Weights of a small transformer language model: 12 heads of 32, untied embeddings.
Each number is 128 + 24 x the weight over its row's rms, rounded and kept within 0 to 255. Layers, rows and columns count from 0. Numbers have three digits each. The size before them is the row's rms in percent of the matrix's.

# layer 4 attention query, 384x256, rms 0.117, rows 275-287, columns 0-127
095:119165138128096142101132116140107160149089178156126157159134130146144128130120142132117134149139125112121136096145139133133127114127140115141124153153121156135155122127085145109142087125113099104140105167148088126085131113115175167126159147154067132129145134099161107115116115141109117119096124172143147162169129154116117100120095123146175138083104093130137081104123118140151098167153
093:139179167118121110151130147137131161129159166076140102116150159106106107114173120099162131131138078122164087102149115116097160121089115104147160159104133138127137142160152116140125120157149153098128109134127106110122094067106075137129123124140152123083139165105101139095141132141094114145111117116142093132146143110157120144119130089140075119120127085120130097063187141144111142070136
096:121119136125103173146145156157173136141119168091149128137104152168094155162146153154095101105123186150131122106129113150170146105128110091114112115118182131150120133135138090108155167131141106120148132158155154134112146137125151133117163115131130142143130149080085135149118118172092114120102081153067124124184132112126145150140114131099121151152140126134141158113101123137100126150145
095:135111111137090134139143134109100153124156108132172115125158111119131084084141117110138168101133103113113152123105113121117113097116103168140131122123141120120125148101134141160132123119093110144148147112101123176164120102098115105110135115186095140100148104116129132111121122127135138149100123156156107186154122126159158097139137113135145150067110167146066138110120108143153140142134
101:094149144137149113137136163101138058050077175155154151134160176137125167090146130080145098073126130125115097090122150132118147095133138124111116095116143125134118129120077148087084109098152118154144097081135095116105090113149133092106113111149126133138133112135127118111090124162115120158095117145101141108164135145113100154147140142101090129128134138135139116131059157119141181172173
092:144124114111148112126125121118115182158153120096165119152089097108142126079096105132144180133163114113120156140154138074146125113128149166112131135182118077127162182152111092114122124117155103118123141152129107125101113149104090117106152204160126129130108089106118112120117139105142129128153146136165122123172085098126106120105182124121134117147148169126141143117124106175141114139141
096:198131121152160129101124114089118136171135135108115121153095110153079145123107114099138138135119155139133135159175122131148145117086147141133101183151125109118150105073125087118109164110144128152104168165147150113085134134168134134139122100128109134133122140140089150137119130117145129136117086124144146115099132092107135088125110142113109154119137157153113108201167101141106120150103
095:173121125142141105135104118123131105135166136120115144092134152139121071148149106114190150161147153138109081156133141204101105099150110101129121124117124153105139154151149143163137085109153135121132127131118131112151101154105089137111092118099134102119142131140110134121073124144133138060138139142083079107114102162129132097150085111127118076147137095142134093085093168128146126140166
095:138126129149164117157137103134144125153092107119150145091090128113156120098101159098101154139127119096105142111139136136129149136133092140116072161168126122115158175127135151129143137131114115143157137131130115148125119135136143129085146079168110134157196117119139129159202128149127143087154108118127133149118095097133137163111138134096100126104178122108153168139094159168147116142116
094:152083126155134080161123121116126120116115138163108094099123100122112145091107130099104133121118143160136178130151113156092114126098152124118129127184102139143167128116138097114152118144137144133135152122146119108114135100167109080164140138131136129151110116146123108124105135106178095133156184103129112068158103133133101116120145114097158158158140153166148136133133082153098158120139
088:124119111145121127107111103164115099146137100139090134145145111124148111128127113147124134114111129131120140103123119172104129135106103123135125114174112135124107173144123087118145103114127138069117112159118197114127144119136161139097121111167164135069139160108104071103125132144106094183149120102138135165130138136115131149140104140139145138097100140120143153121153098154107124095152
092:096162139132122078153112113104113114106127104123142126080120116117136151115104102100094142155120130121138064149165110107118087130138095106124148074157160120122118116161097105113144118142076105143104110123104130112127100144100110077148158121143112128126132108169123102133133132144112135142151124130153079156098186145166119116134061149149138125159128143114141128157144121179163117123106
094:129109113132148117159136118095145144106111135157150135136118160122156156116116135084142099079107110140084156111113128109118133136121126134129145122146130158136124103131128130118146123137116069144113101155109075112165136117130109153112139134123116137138133146107116143164150118116114178162115128135165126153154157107143099111078121106149124156077096155101174122106118120136134131141121
# layer 4 attention key, 384x256, rms 0.116, rows 275-287, columns 0-127
095:159089090124149117109097132152113156140108128164144149125109095092159137115099147147132120146108098151114131161155086131108129102138096163190095164113135078132126115088135108127152137132130091148151161140097138128130054173136087091161094079159124133070126085096173122136147121171128147127160119088129123125157139098140136081138112171136106119127180124155140117141104144141126135132126
091:140145146111137161161140135163128110167095124136111125142126161170125126172160122152195110106142166143108105106084155114142119086065114095153120148083132153162110078160084111114197093096092142084139175132117124088153127175112136130115127110130109126153153093127133135148107100164152129168147131142061117135120141164115139113126164125131137084148154110166105132156136113128123148134170
094:126101133103159116115105136151156090164163081147139132110128181121110088148117154124126107111124096142142126093155119099148150107130123144124106098144145128122129184103117126136109131166112104168120138140092102158108161158129118125129119098093073094109120136144126125113099109075140137135148129105159115115148119112103145126117144142158162133120103121145169122132167151110106093169093
094:128159104126094165093088145131113175148133106151128145123121091081124091155116122151150134149132158134131115142127135116125160146145086099159115155136091164113145126121143115125116138119129138115133125137126097146149155128139184138084138140143120108132096131102153108095115140133140147086121110082157156126070112150153143068151148142085109147133156106111151136133117207135135124092133
098:107107115126169153118130120170124179159173130164139142096116142133149168109123128142095161120159110156106114152105093144105092110108162085119119154146131104131136157122116127131176136094120112059107131143114117097131137164145102136151125146130080129143138138149119125145175105073127170103116109169133111079131106135063112123155097110156113161111149092108123127112133115110136155156147
093:127148115131093098134155135127093086082141140081085122091142119160147167120106129153102123134115144132147106118094111156110132137135150129150140102163137115101123088158086166125112142137119103144104105105157109140128073169103123110138150137105170161146126122121177124160144148133156158106164105126100144186125179128134094158105096128112105129123123108107134150203150154124126138111126
096:147117109123144126136103148139094069142122161135110136063091111103153130113123145140143129126100122160157149125154192117163112108129121101123126132148127145160109132161124144140127112137120072104134097143181123145132101158090147108065128142165096121113115134140139119127139151159134149168110154122159101116138133127110096161136142095150138110147147149145163158053133124129109120090180
094:132134093107105156149149151114133158191117149139098180071137114098150151135112109070146131115114162130145106133159128096128135165088127123107110165096116136149172143169147096153094131109139178119131106093163132145122106098134165157133132165115152103133123155132100123139124116125135124182099108162099142132120137106111133193116164110164159098158112143114099123115131124104093139112115
090:122123115163132110134128084137150143132116075124093124144126048126178123105150134140128146133151108116148173126147106105096136139143124093170106130153128097120163143113126155113099130160157105101174063120150119127155082145170116142158155142138136116053129148155153105116134124119176131130142137109090136140107139104143131128148108125120106125149127151114112116091109161108114103138144
093:148135108100122155170114152131140121144109117102143092123169119094129126157128129149137146144095161143109062137088108123177132132168151128151158137124133166139138186100153134132076146141168134166124124091099144137135153155138176127117101084099127131163146146117151146109167165142094122134107125175119150182119140131119115098117100110159138135108124128108119165091155109127136136150133
089:136143159089106119148144141097164147130109092104116099174125141108171130117104122113110148121150107153142154121107126164112129128138112115175151149126167161078156119167113156121125083142105093150135127145103126077082121165109094100172124144129167123113150129103152124125103117091189157129149107116136084114146155126148167069116102117139127140069148139136143143104114111135111103118090
092:127166096111099150111142130136120162160104120082155148119140157136097129111153152123104091111154193140115158142120155155115133107101122138157123163128111100167136094127099152129126123122205132139155155149165091127168136102108143141118138158114162157111087130132138155135072109144110110136134068129132146109156128080141120140184118164090136129106115155149133117120156151107129139139114
094:137173090161145114135117146150100111139133104091123104102156137153156135105105102134092143116121160154135107173129118124142092103092132134104069107112134118107137133081106124127167118131122125104143106146106131135138112128132137134119122144164170124166131091104130118100088119125099131096126127161131170135105078172134126125151169138125061142128138110091117153135082101131136146118138
# layer 4 attention value, 384x256, rms 0.114, rows 256-268, columns 0-127
096:131091126116101106138094141125127171159117120139116114099148120152152146119166133162102098125132093179113148135132089111112153157153117148112124136139115125124121079127114130123131137143137091100106093108107122157157096116093143103121178115151175136060146090115155156112124124137128140066141120133133116173127160151069130135145118120134153154127085136077135174112158151123109078157105
100:123164112102128132125156134108123120145136147109117134110137129162154122122146117119196140080103112162127116144129141105168095109120088135121127166102133101116100156118087145116150137128177160112115137168140136149123162097159129144126119155118158117100091137156151163125153131111071137116125153123122108117086132144107116123146163144118138116085105098095163104111137085180141128103149
103:144018169137137096133133103115127146142104135122106135116171129128156143140151164129093090146143117131085152129120143155129114139102184091168121133160152123147148121145098100117137124117152133139138163166178108120145139148121133097105096161134150093138159143135118113110080132149148126152125126113121108065169136121123107109130111118125091155145127130133131133128114121117154133107079
099:136146104129143149092133187131105150143118191118105115116145126166178152129136119128153139101134099147116126143157140141085138094107123132169133121149151103159133176094109116165143132140189110082132119131100093106118120164139162120153126111131125140114133175080149089131156130137133142171130115154100099164138175143089128114125125099104131095120118086105118148105186095155103104135094
104:132139115156125125140115167155138123143135106117103120146166141150095126131131122151095151114154104205112136134119154151096109123150081107141131179131093064159125088113081122135130149147136133099152153160128124182110097134130126095090166092134173129059119103121120148111078132187161111124126097107141145146141132125093117138127137156116153122137134122081110132079140168091098115132127
099:130207102114139101120113087133118117150135120145155144118140139099134178128149091135119093123133107124137107128135127161157129150097166111150138108111108150155143107130130105097155139110157153122093122088125093136078099136093132143092191143091209122120147099107133116131105126179124123130097112122140129174117127125106127135113118150137153108153134100155134128116114159112136074113123
100:123132093098088168128119116096138163144129119111167137142133132108107152140149132111088064132165098149172122182147142108153120123132136143061108153144131100124132119101107107098135092099115085111103132174147131135152160162140111094150147091141154130149136148122150138132099129139099140126067095143146138157104159166128126117205123163157108173135128112114110124163143143152127080146088
102:131067122138168136143124146128089088105115113116122118160136150113177129118122098105111133118113150089114134152122088178148173160134096134163129149121125098134147144211115106156147132151140146144097091113103165143129108134154109157151116097090152108110082134128108140099103131105120146107108157174144143131147134092107122150108117173148140102048136115104116149117128106143148120130090
103:112183087115095091135115085124129150149136124133093133093101117144128156144173154191125109113144167113172104131151121132127103083115153111129119157151119093094145143106123110158137167117116145130093154171112155147147096100117118175116139115127155133075122127134139135107132121142134109086125154148166161125095121117157124145135090108111106188136093088152116144143104147109145154114151
113:148122133087139106099109138140174128096116079118129134125162102160129130116130131141123159123146114100139144136122098146163117168142120108131180125111163162128159113196128094091145128143117133109117130088106151115149139069144130124114114147131150148131117146147130097101077131177153123112127103105156135107135141090133116110119160106106139137122120142125111141169135149130155099134090
094:125130172101140123074143111159147139110137143138131144167102097125106153110092163120093143152141143151147117098092116098158138118118146205126148125134173164141091156115156121166103119116082115151131129148114138113101111134138114106134081126128108148088129137090095119130116129127103116113147125137079110083107165107181130099163094091108169100124091159143133126193159138123139121096098
101:125121109111156128104122148111160173107111083102157126109058141146131150114120133149119117112125126098136111149125109085123149114142120179116129112147147101112114135119183090150130121141110116124149131118111135141161147112152111099131149113161109114126083123161133099134070128141127097140100141110111106118159143119143131131129177167113180122129125140137142123146183128152112141159077
102:123156142069120118171126176127102154147145096075126122125089124125082097105143120140105159102103075142126149125118143157138170107149138094109141131074156097127171135179135172120139147124116147139117114143109089142138150143143134103106143146150158137124160136088157133082146127114132163122132132085160127117124134121072130129146122128181113145130166105165124163067134148121138100179128
# layer 4 attention output (transposed), 384x256, rms 0.194, rows 256-267, columns 0-127
099:117152143109095118129086129127086147114149126088139162104123092080156114165131138182123118159173119142118064123105135123135151145168140136093168127118097190084130120111142118129089110120117141122117099104113154110156153069122136089156089106124128125125124144116129110127114176092148123192123130158132101123097111129143125136158127125081109110117108119136087142113163175106124174152166
100:105101118120149144138143141110104109123073117110093089199099104109161121126147162090135120117139102139110124144094091112097144169159124168160119141139131123175130146134104105146114117144110166060141146131094116112087163130162141102109140148167138155138155129129135116096124180122112102121111148090140132116138165150153139122130143088125133099122175100136107133089131127146092130150126
107:144078115144126146083107100132161124128106122162150138122114107143143144105129128131121170129118108125119151095155142128134142103084128113106113118148128128120098139156116122131149114114152102174160151152160141107166134126084139168158160135148089141160126118119098115146128016140142089148124114125131161146120165119134116127144150159156132155118107177111145140132159130155159055117101
099:123129122105113132122114139124110155139146128128096116122106125141126136163123102113139105133159147130118069093105064124111117185164132125127121149139167154129115147091153127173072123094112141123137143086136162164109126136094116080104108141137104085129153156131121105076110031132112111127136143131155162158122116127147138133133107148100122109147099112163135118137193109132181160106114
105:109122099132134107139088200159101138090161156136121092109116118129119131146104107126126154149201115130135093102120111067114126142122153124100164144122119170137104108161109150154128120136157142135072145122138141134114107113119170100194102115147153117122141141114117133090118169167161140145134151123115120141120130135122123089116106124129117103092158104166131118127128124092139140161138
098:120141132069112129133117114164137134158132094111089125117101098135175120163091137148096133161151105125148095121102146111143108155136108144157152136139185132170151094149106116109138134156104152110122104120104139100176153128139229115105092122122171098135131097122088116145127225119149117165127144102116110114137118126139108098129144149096115148126135125188147127151151125100115150129101
099:126114135143121167125118094107087103148145120097104148095097117082148123150105171146138135133139087161111097159110123102106134124126137161122175134140134122123110129091120172142135098165121145110140115130110160159143132150131144137155160057130133151074106108138081133158110088137077124149111150130128131138102144126150085126085143126156124142134106099176100139137168135135130108156091
102:123150182130128110116153120152128121136121077172111129115188111110119126123112159146111113116151144111156152140164114126095116165123169094173169096086135137122119172166117103140124120113090171109109136097130118135105153101103105150143098173129121094138151134086150130119108255149124112136149110132121127112147134085135148101120131125112167075127136130164138152116092094136149142118116
108:088161177102153129139147156124118092121149131133125086142148132136135133118148099120126150143166093173105125136114125141134158096120086120090181128095146080147162142136140134149132129110131137128147089156098110065163127115137132095131134110155133136136105109150124126108132227129147164106109095126104144131118093121169100107091131159134078113117114131149102115117132123154093143145104
111:169129128127142100105092088113195108123155128159158145126098119157139129101160112138103124115115199144133099127131160171150166155106106121102159122135178110141104129173126123135150107134142094118125154098113113151157108127133121165187117126116118148129141141110113127128101176151184081128161113115125137123140180139143100173148148124131140111136106153107120127070134162121142076120113
098:152135111109114091122138092127094113196121105137109102139108153135150077103122106108171090110081191157137197144117132111162124114106120119152108107131119133114160114072128123153195157155131139116153146148124166140106118103167127153183137140145159128135094149169135154096149167122121112143128103131121148145103127097106178144129095145115135137172164134148114127100123131105087083119093
105:159146141134095121122134131103095137125196142141132146115113137103139124124125107151115111129132101142131104155112112176162162104133101177096106134137108127138122107158148162180099139138116112130114137121114119164145143104120121151118101145140166141101168116107117145113097203133101137112157114132112129120122128097147124204164110127144121131139078171108117143127156131137121118099120